Part of a small language model's weights: width 640.
Each number is 500 + 40 x the weight over its row's rms, rounded and kept within 0 to 999. Layers, rows and columns count from 0. Numbers have three digits each. The size before them is the row's rms in percent of the matrix's.

# k: layer 2 attention key, 1024x640, rms 0.0185, rows 836-878, columns 480-639
# q: layer 2 attention query, 1024x640, rms 0.0186, rows 837-878, columns 480-639
k836 104:454425487467438468510569559465548538412505576502524499498511535469471524531596548483539480425524451407506441573473462525596540474528516546518449498491544514550509514568478444470457468486522525471492476499565516534523554492484515570432508435538501515508480542497564512467430495505522473518521462550505548497426513534515521564448448505518473483513515549492460433519477473493440458515459475527514514520479483478513474534552599462550503460489505568503477485431597464500582476453508514
q837 115:499552495497474518543486546435570532536521457536478570501480447516500505506561530531466486455445504516473464458558568562463508481498452465476479510527584447537498511469443511480509596452428540483528548466489498513550421477560474546527496524506513533450499512572463507502515530556526519523530451473510528514429449471498486529461453443490485534504446540518487533489440561497441428504510509523504492472429450470528463533493559507569551475493497593518504498532495460552501460541462511
k837 104:473419455476529411561551580470516576493518567528462521512500535408460494483520466532462518455520519491508460465514479522511456442480502471504432448480536500467489517491477545507510474456508446499527539540490492486513443459519524491444561564502447532500483421501488509517506545572498563473492578490544492522532368527556451492498498513499599454463494592585513471450502528519458431500497510510502456498515412470556451495515461503513518476480505494522417538505511499500495457468476475
q838 102:537510462576474490537452533514492518572471558578439489459567443501479461465543454533468519510475485489493520441451556477499540451479459545502536523470541466480551475455577469507547500539459502432405537476445508495475455494579514551469428601470477537466477486419496474564545593507451481436464531463536493487498481442467498492484524543512542536518521552512514485507491532505512537456490429471443499571492562456488516485594531474449475484497553554516561484486490472528533529467487481
k838 104:533560436464498516485468494515492454541458491531459463482519458520534492535423488462500560510463467456438478508474511490433518404461530510479463494483508545507490449525488521442582482528461442530470574516480491472470499505499489517561498517477527539488544493461423462511519464432497515521581523553558538406530507450481439513518480468465495460492473457483543505488489404429498527444459513529504417454529526495411514481531515557513549471519515494422533531506456571524407502499502462
q839 090:501579483468513494498541467534491562419526535536595457525492522453467593481483444503493549429472523470488471448585485597471506525504517454521492491448465510523528503514529513444505517440545517443450435511502541514500512471513505483491483465508477448556540461484511451485441496428523568454542534522555524544502498544566492552547459526516571459531509578520442566520479531443462475513529531567513495469462448475468572468545518481504444483526458561549512498490490520502498493468474505
k839 085:526467584506502472476600499475414571445411570499467457478510507485549546457556490472558540537490457437520472481533489570526508491526516483539437497473449440447558500516493447486517435490509541464516510569503527559549528489561490496495455469548472533486555521518513494477516476512510535470520504473509475556529442462538518571512511551516591503525518519530549491466468519519503426514544501579513536493431511434497444543485546501471474479474485630557482544527506499494527525466481510
q840 097:475518497479509542573514514439531483496510542491502569520527502484533497500495501537422501488558560519509539523462496516495437537435462480483494512590526456524482522427411586489484438483473520541450594485452602447503562543527483560586438525513460503378462548554495537452538532492466479507437480525507550500459490453468513512539545449531522504473536496479463481493551550429481419509488506507546487511427445476562491562463555461548517482452517571552466519485464439451509465540497538
k840 104:447513486471486477590463509480611426465539462495459563564488498484439515537480547448424475488487525459505509505533486491523467503502491531509486520532550531552549509518466514529427505433537484516459512493496501523479478475490565449484507471532514479466495497516547498483459525507488499534486486512480544478472541478534491535527481452528524491529468528472464461564488523478563434532517489491450491444511496472514467523487499415465472521475510430487507514494538548497461470479513495
q841 090:432503437479545478460529502468522531466475521405543500535547472497461514548490504477503500451420537410450479454493443528506566524515504464513458511498477517512532508533594524483468517471546478540493581479490463464512529425498454539508465452478479485556573447525512492493422458504499539450536548545482509513435462515549479508592476491500509448546493470443482506458463474473499482541465475479529523483455554433474519571545465523485397534441461562519513523486434450548471453442457499
k841 082:426513504472456445468558538472446568422426592448472414521536488463448517504517482521543568540552503406506525482473493541565492514556527461538447476481436437471548542552489414471474503467524501546547536518510543537507553506492504492476419479481519531526498486442506504543498530437473529510514466472443564542506467517540527560474524514464552458501517485525473463496458509541512535552538557547462473450488573519479549486521564472505467487527492596466490493449505503483521420480499533
q842 107:503480493468459562465432507531459494491474402468501522515506482549516485521511474483513527557526437479491608553509524517426543386520499498489528468467527494514446464505497481590524487530511497503511451469531488528518451521477544489480562520475453584523524427533540544589498486531487500532519511455474483441547482473475476470407502462451461499559564554568516486465519499514473517496440491467491518589551548592442492498474536457442532474557505458451532421511554523521525545512477497
k842 104:609525504526552511495434510467509433525579455565516544457517549504566444468496525537488473460511473570492495529462477409435551514534496457527538461541553503524431521451520585492523547564532540463509519464493486467452491455490468505481546491499513490538520498508485499548555484524457479475531488452534507370535513479482483497480539508449465483458496390508570507487512447474606510478495530494491528526543525498533490439483476538531486525529492399503384494527511494498479550506466508
q843 100:528509461545503535556487532508546529474493464555498556502478483438450463501526481497509511470429493438486533488506528574465603507472468443500492570508551487538541466580489523528538606437461532499517558510508464499452432551544458534504566474516502470471528448478460499467512471526470567477564528455557461533470460495463492524475489510538498521528487495566550451450465507453501517507443491460472465540478479500478470511465561481518494497446487481536523521504495470578472468501477475
k843 091:482475421515438474479530547420450508455408610566530489486592425561518462445512419511518487499485472486524509535460528468490539412506475413519438444467457500440484499541512504514486504501525451518503551533477520515443486484502463512491560521443469485582444380519477487509426522494497537477592597470483522498469412463521471523472497491476566500515461521530524528452467474530461450512482548496474462450516414525526522524568520519491457437474517532504515525470477502474521430506516447
q844 103:432449511461526507541456533431579506459455492534488546481447512429508543485543448581498469485429446511479525553497503521443599585552487399519469525479538467525491534506490498457435431456438501483486528484445509516511469511528495570436462532434469527448463538621502499477508463516482468501538476494484512553440457513476517550489474470512496461526467542513429487529486571494470471579446463483503499484443472470472496556491544493550485444469527513479532540524457503440515460533536484
k844 109:520414483556559375508517522520491482439484580454505522467550557498457518525542459481504475391504474478516444496529484532502523476502527466513526483514539494479490518537489531421522521456518471470559553523486510463444526463508505510450483583555487529562436508582551514475458457518471482526559519464426531499483494515466431541438490454504593495509474511517464454508562518535474417516439468528471454493559494474546497508526502452508516543443518481447466544451531537472524485485524478
q845 105:485523513505530502483517453569522534515504419532505510515470566480430500475475532489520569612494495403467520552475471518506475468395556556503435498477424533402528500575513476521474533415515505514522539538526505536479485478479511542464503485503506508620542515436455484452484468512585515447495463458506502474497487499448524509470428459442491437535547457463535500501476415535531505570496520465467552503502511523496536462501490526497439454535455514491542494538495622495502475543549504
k845 115:603515518555491559500535376562488361515488465547504496508487533473527513560504564546506486491508444518568453501438506483482523507499504539396451483466435462385566525515566606556469572484522517517494561499518506527545488496529467520568538489444473423550498517476502535525548441440458475494542477454472532509499491515455542499436541455516458451495536478458529514473471463501612533502569548455434605535580516536428544537484537556479490457527582538552502494507467488507480519454496454
q846 100:461471531493509570547458585519550494491437472436516553497506521481521515489542520475490526514469551475475451551492460480481553558469497495531454549567551489499472474452456541513430475490435499519492545445473507490514492472483543559497393523507429509408408461502514502425537556533458430551453427523471507479464503444466467492498497521512511527438521458524514379470534437479481495492534517461440567520491512434549553606484592500551442482460529509488527499541475465521494500522574443
k846 096:470443421498440502525457523496600475489514442520529496559480441499440543543436544506475530476443551512457446530507528464517579546475518604488410534540599515547548538497531499489472502454529467528427546464490480540518471531481498555470444534517464587475452527519540522453476546505483429528505447513406494472422518512439478511508526410503482496545482511457477455550508460473534494542476516478519558496604534432450492523525482469494488496534474466445507454477536515469503524466502450
q847 110:470452509430495385526515495463490454332509627506573463491470464462519557478501439530528478499473465498465411560528529497524533471532513435495494494423463523508504487511506489469504460534502531494531430511506480504506505504518439481415573496486528434543543509543544477474508419519541540545464552455490515584489558633502547530587554531495508427453491449536445508546465534516466508478489481578519537406503450454486489488531490479454462537469447506510495519516457468473510508540488448
k847 099:417404531533466494444515495515488570439470547469544435490505490436494509477524451484509516529539500492514449501556500495528524513523537475497483487466496493447473555507468427510477451471528525444568420543494479556509533500524436520413512510548490540546540517518554468477494518544459491477487528480469519582528489567461504522505471519477489510504447519512547502490513538523358462547519510533491433497475540507502536478509514487467497518521470585479545519489555517502528456487500420
q848 097:506501512465584523514558521420509492473490542438539477459521502445520557475475490502477510340468559549492470489467457455499479609421489555461500469504521513472464442415470524492493463500488503485449543482404541501529549479472451466535499478481481458490459432483498536516519498480506457541497472541479585534520473486493505558526502482504500479473477488472473501492496500460532496461474508472511480469468469440554519561522514514492545604479528464531430528468414389445482465487522488
k848 112:413485390419544532519524549459527558484459532459532564489431465516485490502414473442512518544551514464564568504511531559530478507467534567529467464519526489514437521531515436488453510479528473548507474476527522567510522494425503498466462452534491581443535502455585537430488502553506444541439466518502554541458547529549514490516506531479505481489460548415415507531517474475414476506518496485482415485532522459471481541439518483496461504517442532496571518441525500489515459495503531
q849 102:514529518449482413492487524501465508476480589508516539429435534580532457520524520492514471509526513523518476548511488513553473544547423474491506544519532471525400483412481464472456420460524444497546511485480547522536558520479434493554439498465530471439448538483498533487554596444519513590452477512473542549397513562545574493559502492479485557414503543521449548509495559509500423480509492582480511461555517432563520503528497528453547457501491502453518481538421433408467498485427484
k849 105:477465509466546513515501523533600512447512483440512549508444507446397526539517548438478567491499578501517514488544438505581467565483495557564486562512519541553457547443468443515448488454496486550475545500476539535554494491477478506384431500494512518403457549496554496480485508525516483539432471560482532529445509530462522479523466508498499497494442555472427524551505550532439466499484511497487492472464514472565515505478519494502451489482501528533453474485526494496486525487487486
q850 106:523501486480484438575504512485521479555499587494469419425517433509569496491452456486523513511512495519492497450516512473550518506544479565492535553396429479527501506440587524492539516484562557481502481516465483452503445569559467515484482506521521514519505460510486493543483515464521569449523554455545481461543515475429494548527522528477536499474573595476511565524488547543507566571454432527518489521470529503476576461543517513463415450491487516543533514510450467508534424494420486
k850 108:513568515406501469473491419506469444543455512523452467474538511539511511508517438479476551577537469523506513528565507514529467441490485441467463486438372552486443472509495425541547482522479514522544496533537470466488521498511479536505517473555560524485569462547464505530436486534515531450534549515509524541533483423499489512481520535500512497457504553460493530498443511474420473489495465463476509495464455536525535494516476508500466514526490541494541537555372453453516427490515507
q851 087:534500458485529506427546452440500571410499464491558560529484535518492521524505497494524487440505556413507462497541484508494464508515539463437469537491506561526550541529563515436545503520517485521530505468536502526497495499509466460487447467471477475516558480485463508463523480546506484450539564459475509523428505555502533518515436447520506436539477497497437537507453493468437525481485460491560532539474488546522530472508461460512570544545471494442497517513477553537457472463476512
k851 080:475497534483461498447571510466436532478487567531510450478528443492552563463489469518544459439534530471498544517495502560545501488479531476417533508458457543422532537501532437480475536465491452484478528523595570557521507532535491590445546523532464515542515493449547500532541554511539555470472530494550534535458444537556527447487513546455519513470534536516508457458441480524455531516542556497510532496482535516508468529503565503525510494547497575550498501499555534522573441456544440
q852 100:490440504469458483516552560442501578419492528454595584578506540467427453503505538484498538396494561402487491464537501545504478550507507392491486470492550594551505553550456483499515525495475428501489537483461487473467545489501470535509551413467443467529578454441479445462448474461466517498555525488483458533474430483549426510443405471550565441504426483552484433443512411454434469524555556527467516506502471457543495504505480419478537551520484548521527523496521521517466459461494422
k852 093:454362483509509493522521581456533582435392576501548503537519451498518447536432530546509469462483527429556512530513498539533489475477469503500436540455505500508475508531518457449518464455580511483503519508517553576499498478482511542455446451481450539480534540430529540466453529549497518578592549464522531577474488564595473492524484527460545478483533511527539434491492514530422446565479540562499487487478452463539488538537523433503455494493485582539462494396507479516540422507498503
q853 108:564477527532533529547579448468464523490559524503536495575515520530471495485506451515495519512446580455475469491491513451559483562472589397522490453477459514514588406561509537446503493535494497464475484570488492493575549519436480466530495498493452426532514480472430490569568509397476406450532518555551513486438519539486467568522467510551530502437493470467521448474445485510561579433547571512521510458531417450522558457536471540478528524463570478570491523506548512542493509452509507
k853 099:487451551505457554440535468453378551522478582421531481492443478559574501437432458529635484440525432440438532553497524554542517452496502481516461492491495482406527459519474490458456495524494443538439509496536515538517510494494477494459517519452480526538500523466554515496478513548464531517528517474554489498498449495531486500593465525580496439510546498473523455477493514477491477487538500516539465515490540494443525512518506530492493453526400572525534540495479528532551466474525454
q854 101:533467480500460532458548442545427544512504471463568471588467549568467509570454500461537526524560521528544485488534511451534377478478517470441537435489480586497564513547446541501512457522580481474527436500527553505507543521510503438486589447481502474616532496460527512535448471458515473500506548556494497515511530545486516496532536522505505499491478524507494542443529469560428514489498490507529503477504481531493521381460420440499546514543445461526515492528497522489482524510477555
k854 105:522530573518516517453527419483377502545496510463492460558409547482521530447471470500538443514565521517507578565578513516459494502514485407547494486522438515487463492488469464492484487565502520475523502536522576456540541508495492475447536430482507509450479572532543446423485502562498512501458505531586484562557481525541559534556500506525484517465558484562466538452515510460465481506592514570504472471428493492478439492474505534505545476549437511539468516475503467502521504499437550
q855 110:522456440515383484466518487529436510560463560486489490473486475587529453495485454517489551610530486494476472493434462459503425430533468555514526513439492541590466501535583510483554492494514452509491444510472461494514558459485495483496478489498416471562480484399556517538504508487437444482533551417516489501503516514509476476549546573497534463453564557472559501457585476487505568465557485509577491517553514490461556435523491527411434523546507465473543460502562543513488520515484516
k855 109:547550475460530499482398491457467486541537459550504456517440478489495484462501528533502518544575497521508497510500502501518500480553495509491451525488496519572526504494546558432543426514540505467453491500507478475565488510513483478523527485479518509411591540470446534528513465460518437502509431509552525422558573473411489494522550548551406551522549498440521535491471499486467548514489482519483539495525531518481531466537519495544461519581529521485561458504435473546502519550551557
q856 105:530479504482439560554477476552482495534529496511463487566550488552457490512542594475450570527490532448489533441520500574484476494429553506536470500454423504494494461551499572548525532497527518505479509519521483486510464503524523489548449500518469528577567514488546454518481505420491561468561543525506473429540452436543547479507478508494543521509513488507559441404413480538527521530514514481572468475461546577476486549474470526400482505491522510496494487490562493561474505407460480
k856 114:577524570500532524459451460493425484600513425523416471512475516477540503458496539524521449479494534545495502491544556480479515532482463461498484535514439462455594515491532520486522503480525501466455516528545482542564475427496557517500506537487473436448587459493362420489477472382517543506564509496546527469518495505568516462515595537504544519503537552502570474510492474563625565508517503468505515485465466457485476489544460510505545533503486486535451447536454475528530524449468564
q857 094:477490429500454448471500493467532528490480530535518516553473452478502485491447488489511561503571485426525455463479513522537523431540486520475501509433481569583523479538549413458582466458469462502492567524499523482462470496552483483519465467497554492504605462469437570480441514533513508446572532496558523471449528452414550488516464515534542459512512532501506491491445526472484478553458503508530453511535549486462586479533533482516506552506440568484571537545440503490519449474457479
k857 087:435521479457483481471576499476479532456439503489494435578504475490539453534502542487513534513571468458513500603518538542501551453586462489420378519458453542534582523568483431550536429491526461481532543542519524508490474464534442502543460440506498523511629452504476475539512519486563538478530481480454503540449527489567480505405498503501595512514536566467519466509487471486447456489511501493493497505480481497460489500568572524493536516569466575505536540535425453450542412479520473
q858 089:516524531502500550505471527515466512593491407478467542412514493506552543520465552539529491525542516523491563524476484462474484477493526500498502472523520466512443500514443534496440454543456507501492478505488456524491485464451538485476552519512536500445477539552482510516549493529483479586482458488408512471577490475427475487433552512472418555495510487454493433470529425506483548471529571445491514494530519547539476560481592527489557497482593456461509550529550584470467488522568473
k858 080:556558437566526459571410573524597439547562455529492550455424511483565463568451579548481481510442531553459486461465464418420467485432469572480561559552565464551467455440497523432517479541542490541432447447475486475522512532437467463579468503493514453500456553541500497452547519516461482554429458464482486399511575473511461455477520425432394552505470426469564527531557540483568554465433454428489544531589489518460501483423431525519533575594471439431460449514520496440540559525475509
q859 104:500454486512425456423436519523485508520441539520471474408541455550537554509505528488561451550502445539591523505489494479430533433563507470513498534469476461522461499483562511543438506557480492462491470500536473580535448464496489511458534525534510528531508468526576504571558483547395498531516475486465478530532486461442515491434554547452424534507488546533521461506550484532495534547492491514481509542549557529463529538511489528452503493505449527449600505482518491486524501486495471
k859 095:534433526540515480554435491495545514499559475469519477405488520476416482551475509437517466533484482521506498519550509448498441439513463565462519551520537460568491518458467533499502546540496526484522535520497486467548449473495457439503514453564527534496516543505518561560498564444477502462510420544521530423510577476385485475498578548466530560487491471529474539457550477524513528489457496502562534548513507535458511457529431488520470493564520468480438412475553507478536577575555546
q860 106:496508532515534549429475424511480490516583431501452483472523463537484488549521517474521463537514494563530588489491505441482507514542521542523547478570512511459488510481500542495454456507489527515490444499525472479481514525455509427573536540526534544522461558594525617520520485504514453510479540534497480514522480523473488474526461542531468508537466518478532542566524488515521539495560490479477546535553491522468483479453496542498538453528492375450471460514514513577549529435469555
k860 095:532549537572486481519483457562487449527509466513510542473452517527471475510549500541515511472491537548477521499460441500491504517483520489509531519571526552503485470485560523469497568563505521469474468443472441477479476471513512479584536528483525470522473575540508526536510467479481486450504453555499503434485512446445528460519493542536480513481510511523481525512523521436588528457451429488551546459536548530405565443402450534531459526491514409518531503558524502510492570555512474
q861 124:384483513451475512496530549482555474482479513420506589479468588541487552481533530482480490535535485447530467588478457561479564515497461478522444430552493479506473509593448448515498480511511421565541485469569465520472510534493543557482515461543515517466487469486525482457433500518560531501478451446440479549490430526507512453493480446541477464510555516517462524496554460476449487565497459528408488470458478502510492537491484468464488522475516486507534484486476526408510523548545423
k861 118:502457491556429516544534524518601427528488504495490502551527496475466489583557575528454482536480500546536446483480491463506535588479487542490512451473499434539502486533538550504468499487558621517514473493457503514455482457493535531539496499502460492524485500501483485530501505484494462509461435478431485540469568515473501485435485504502454538524484436521496496483522456497441490529463553517473510534538545496576512479513557445477468539468552504490491480458612525414502500481524519
q862 095:426580502438482436470458479523518490515489479505484477444504551571533541550444475490457450548608473564573467488477498470510496485491460569520589475474523552462425532429488432427451481526486460544527504435483536530490481486563477494498461479528550511499492568506484539467552499531529461512423480506425532520520538564498557464503525512452491540466457487487450551530545527577480473493530474490506450508492548439470482514474546484493510496536508528434528516553409520396502545564467528
k862 087:505559527447563503518457492474614454530517460525484474545435480493508501583547507400437511547565495558447528478536429459508476523513509567531534556491531501612466492447462510518493496488464507544480490472527488489529464526534529496510450453492481493416498573451510503528516458464459476524325451552450515470551537421503516455486480535500502555483584529460476555513481544503531505490455451479464493468503537497484574461460447482535448478466449523489521489541540491545457508530542570
q863 098:513492472517521438503532494524477515494525536476573523563532473526451544517504463531512555373532549471496456446512486468558485558469496439451543500438511495479557474479513534458533519461544550510495549496481505492548550528499430465527546458512458524480492462508507515490452500475507571499558547499523517510448462468505507528570517495471541474472504474512480541466459561459519468544507469509464438524508515421494556531470422476508480531511436583499517527408474456530497472507461499
k863 089:394455520457523508455478448455443614457440547461463499521510534523545539525426475480540482510542465370527514512559537573549514505530497487501483553446400480480508506522433449556487504451468473560572501540553538514450516458483462486476536470545464532441564494493536491485481509542484518520510500545551542503469431454580550537495487531531529494514522542507453505523492511541508429512510525560519386472481486442484504543538532524462499475525448578559584530458454480485510420488492466
q864 108:475548557491566433482541497442476511488518479461519497511480479460526530489480537470560514465462514506496446507503474495497526504478440564490505512568561510492488517449547465488496472495522507512488446423488462487518467451517452517572463541505486492462446511537535461477477492501549474477480446547503479521453495449469464544483492559537513453422494417441486518610476481474454510519578534507510528511490561438467509581595485496568501474461522518525479545511473507499487505463492441
k864 101:522479461476493453504586470491429589462494498522555488550519470502480555513522524461566544522512480465464492467476486555599495502502473551417503469467479547530474488523542429454451485453511441519532490466534535476523490522505494566483480496501516542502557510523547515545461510565555508545534465508540504552445503414465514525456466506539537435538483565503430483503473444492420460531529467487494442548524475514471583507563535471482438425438460571529512515446479467509545466444475455
q865 096:461495497501484508445440463532470513517529439511483448475536528476466487505539486494564454543531458463504521523495460471498508418527506494519488484453517534520470480552478465515438524535445452499504445491550442568489467466522510426439564474509496543544495514549533511533484452524533464546531447523460443498497506549480451489485465585513446494517486478429536463536556404522463579506472544555540579503585481560441469445467514516502559472513514432405506490530541551534499524464554465
k865 104:612475477555500503524455523511445503514581503496568468426458517469503468454531560503552477474565454557467489515486497433403506518526417521511512497505512475541483493431535593422486530559516558452470457464490457467554465499579512495557466546488478549536500496523554538575527460507492434531513499495554501474547564527407526487503496550490412539577467454534502504476547508488500547418499500441543554574516511554484520459516495504490507553512564460485495470490442457518528582525490521
q866 096:525525545465506465488552469515451519486481514444621500531472549509464504541538509474512488531505503476495535545486449513467416425523544444491522473545486569532553480606462501495505482448523431521516491508517475509436576508467485401468570388496513477538575466499472526481411426481509458472586528511544468524453432519520476477525464519537546475525504492553538463541497397450420492495528517493521530464492469498461524456462497479497510513538479504492526539485499555515579483517517565
k866 097:488468509485444496428559477419459508448518519494535422470439492451525490450541474539550467455520443412523538548437484552468574506493456454453451499524495520507535564551499516462501433547602530435470434475547507525499496524504536510494513474515493466571523515553507544510485509494487504501539535518527514511508495551489526533503503488566476497478548444499590520476552510495526480481548498520504538553517560527479517530557598544516518494568483555471534454492497452490604492489490451
q867 092:469441528501520529440531456524428493474561547516551479566496531471458502465425469502546540495462570471489523489578503523523477529500515474490532463484439554522547463558504516507509537489570541502495474525530491469461521482507469488445504442489490504541536495456488487467424437447535523516543528482527507533481481551486469540548507466476538450531536468516480547547451446462410579445506456460503487508496471522503540458558504451512473565551485476584489532451546521519499549489483470
k867 091:478495519485461524431571493497415496508525570528525395506526490559560509426508453497526511510555445432542512532523525536497529468547518403483523422513455511459463537513466484498537454551507506455513429511549553522451509479521466516471486462541508483566514470543555456473455512520514521487533540461539502550473454527543527549478507528494465470442561489543537520468511450519448479488557532525500485496503517495520441497564537509440507500541500575564550554509496503488544458451508462
q868 103:482517487555443565479451547526492536494495423455495584491539492488462462513582531505521547553477436506483512562454506486437471376549496549415516501579537533570530513586432467508502487465467468573472508504488462509420510505511528474528563498488486590496533526435477502465463482588468497562521494479508494509511482456496418494423501467485466484565492491529555505541536445511479504433501565495538537526516510617518498459529534466477508526544534458465480419532535539436459465509512501
k868 108:581481362522514482517468577471489485472554443552535542484496507512508456541484533535482529474470497551503507498399510474385500434554423465408486486536569508551471532511564543444477472469528521512437457454441508543437477491481518519533507491466498472504485450538466519489537445505533453534517517472514532503500533470449503498444506435520445538565481462507558527468520486486564469568527507455491504518574493521567472476493531498488520557532580456465537489465487468536503464498463559
q869 107:501465477480490481528501523461530545424469467524526563508430482549472533521489487470514495465534441464446471518466508452458469457526498508417549436514578560516494482537438418483476450488527480555526478471490479453476503500535482534542576475517527525511518492498460462436477465530562460558463505497494440564465468555534508539526499436529501472515497501523447507485500466474404491460534525491484567495544449548547484440471539429528443542518443466527489493513514523522483507570541451
k869 114:441451364520460438504548588490471488498533530532502524539495564519520494487494496479491500526470486481519518572483481500466554508539473510503536459484480540590439521544582479498501473515549475511477435483491569507458484527493537561537536493557509560531480501527574468431514410602458456550491544409481466539499551575514539497485479494449471470483492435503518518522506466499474438516512469510486545483501487528545468461496527473531470461483478468481524499498552479490524445473529440
q870 092:531531555557526508525518482484549472542527503507443468461511479549512436499486444537507469506519493585512569534521506493464471524518488515452555516494509456478491474429473515488551479508488487453467514533432515459518524508532516484520516532479508463407411533582491530571542514523536427521442523512561480486536531524453519538530556463506459559470501514463458552532521569491527484479458410548461570473529498491498489522485478461514499545484533451507496456569478479518504553519539541
k870 092:504611422562487472520498486524527445565622481541494535468472504533548498486531408474460485511524553595449518493531446473493470491505562466541573472585601483552501466477496525464484559522471465547501525487465450474435552564428470495493537525478527515490402539570470510487502420528398510523485533546486493497537552481497506511538480442488494522470479482508513521519505466390556527369526418490476490479509529508501476454454458507531506529450514404461483495564509474474467552538520503
q871 096:492501428535525401529467525472497476520512589551510422484473397482516486466472461538490478432438462477523511481513472482486519495500478539487557497420514497564557526525585517426577543528539542520520495479489522481506476529504431477485506472424498544491495467445552447483422478535500494412497530481540453539508497531460499559504494503470533457487459562469495544495474544468478508511426446518489465469470505474427458500543511479497454596486461477538493536455422447533468466506482444
k871 092:478576437510502474423532530470362566498418565456438449480567492531515492471466454484470557519551517471551547511488516478541453478493513451544530420454444572494471451566503448470537478452474525512559425535532491495384469471487452519529509554527532549490535387492472492515526493551475579524527579461503446577521480472568518562502498475431494485468549480504476499491471498495353459502464479557473439429431478518474509485511495502451486504491486544457563564524486528463510397494522525
q872 102:464536476481531439521445515488549457515501474560480463444554453468517568470514451506480454482474516539524529473518498497471531563473471515538559544508530437425437552428531485485458491530517522512453506482455471508539420509523478549512531497480517529475465510567570494508550543531520506489454457520514489554516510518506490504461532450519534534441475556475456563532509520459507474520447441508538457526495493438492482560469479508546541462482486536538443528497425408496477517504467479
k872 116:488475529497602441499575505517555611576426558450493567481543535526453574528523484491485525544509555575543477430551511509548466496496492512562557532520418463491429481480440465523489575483455457512535498501501481479451469483544493483511468533520506562434496472522526518499505497512494491436462555561462501538492484439574485493528478516438533515495443538520455541473521506534503488522464453511505420473481480504470553504478435522527478490446421548496477529499539537477483484549521535
q873 099:516460535497453484580554500495526501497453628485488548495491476523544539488487416609467499455554490472514568513476526494548520508477550435483504467439464510540496529470460514472572477475539514398456527510451529514529551542513461534488412521522479446515493447462536480530515451435497471422482532454511504511487504510495541545527534523489474498468554473487475497501509534548509483531468425551503494495456502489479538467499564488481514520462627531568575500474478477473532532539514538
k873 108:453455597472451513499493503513528428418576484546468419442448480426529481515526526456494560440589466451451482512520524480462539506525505519528476464463513466516555490531490516514484401537557579505516481560506469533529549469407500503529494458547510471613539559537481465515424489483419497511520464520512531517520527552515478517482460486515521549529501476471547481521514432455477484450464480596481470488472507467480499490487600505525480503554501497501530501430513523384541529480513451
q874 087:526468503508523518552449464477493536565487499550473476493596500510518474467460540496535470480476533619464570467496532437505476530423520536489470508410535490459504469388505563555527437524515528452428493580404476488551554529518530486485469543538460487433504499521517544522536494432515499486474529513518468443505563498496516523529559451444497571456525473461491489454502544523602551500515469456493501501524512393533508452527536513523502550533538536573521516448513513480501491529459526
k874 087:456602464530533489493492458539521468526537380550448557477540456501515567511437519487527528532485482529498506469528524413460521463456561503500471505486590548488449466495507471554504519489453453475415487461510448490549527514452448454540494424439508505419480526520498513503479412508461486490510475497482483436539537509466510439546540491496422537477535457492498538532443438462565564472519468491474505486544491445498499501474399487454523489521524431467570474517446524471481502500491545
q875 090:465549481526540501485443582445556472567444508510471551479529468470543518451536464525463432525525478533496490512482477498443556504538466563553488594480573389515449463444519495467530489481451463515430521454462545472503491507562469597526490523521492534410423537544490522518554620528499461529436492512500484513496530470515496492483630551490513509513503546565464487491579595525516436548440431539462498498492546409531501560556487513538510469450532502446514571484471438507470539521532505
k875 099:438516425541510538551445549455617476501488483475478534480582531492414485547469526429422526489525560508493487444513471468487511473461543528521519514504594538566457444514496510485517542452473533482524608481453431470474489553459514526487424493466468507442463484540507510561518500476499461481489514554446501428467543451470420489488507474518536473528442543486515450525485465475502501488397467530478426466512470497522524522564471470460469596483480482450466522513577502478456543531510529
q876 098:463505531501549485525518492411480481448535580448557534555481512430505496542446465521495560408493527488484474464494472500499547634437566389524468532424480522546531510526509590489524465496518467506481500534493516527547580485509476546526439471527465390490499471551527494511477460453555512464541522533563509490461425520465526473566465509532485449456549446522525515494466503451518494456479479548512522484494494434535548513490460452530427523484555552531520534478485424457579528508509482
k876 087:448449568483498514521542498459427565409519606464466532508586571472491475476518491525582470448548465403529524430525565505530601503501534533493425447462539543446559519559532477498513455468524524494507479492554495514496522510425490558433522520536462467519574572531554469450420490479505506553568474492507525533530488522496503542468520478526496465514550543505489458472510454532449440489531506535526476481494497404502530497530566535487491478521489512455500511475495494422581448461518464
q877 094:392493548485533540519463536480495517488527619509500484472483436479532565477528453539508498486460545546465523584470525477450558521533508475459524590511515460511444518422487556511461494503474503545497506502533496494540501479478493554539438500503467497405432496544525465509480500518478474513424507474509481510495479433453477537512535488448450499487475514572435513528522525503464499532524509477522477552546518414465485577469568548536493533453487593484529499476507409468547490534566438
k877 108:522388463540482471520461520588535575520542495535509491488463494546452481520517496458512493500525472494571473453524550494492514522547523532474531504548579440580449528518421442460480525501497475504569474527558502498417474482455536463433498546661558498453489550465571462467460460521540472504535481550492462462482562485466489481450470464492491560535537474533444499554521476461547470507427524467482414501505519521527530464437485470539448564486437497476482458499520534504516497524503519
q878 101:415555489477543489487499439504516457502524537514471464484506493560556498488491548522487484546561509543514584449508520493535497506482558520548500528499462435511486514446565580464483408534488509494479569567470542463515526471510494534504428519553513467489543497528512532457473589485547531416452539528506492436538520504465554504532523525501498491563548537530502606472524497518542453577460417502514432493426548487496505572497518537538418504506542529482499544500524419492549505496515555
k878 102:485588523421508543547426403539567446549483503525443497532487521570548517565564541509434493578541479553455524519567452470475499548492536565478498450537488460500563526456470540499552530519493534487559548495479477497541444511502476441477474464560505433506509517484446468550444473422542516444424472551475506440507508481442505460538517508520555494515543542456458512519481532456575568446480528484486521403511490503448576502441518512479498572508508527466478524507548512453559520504505570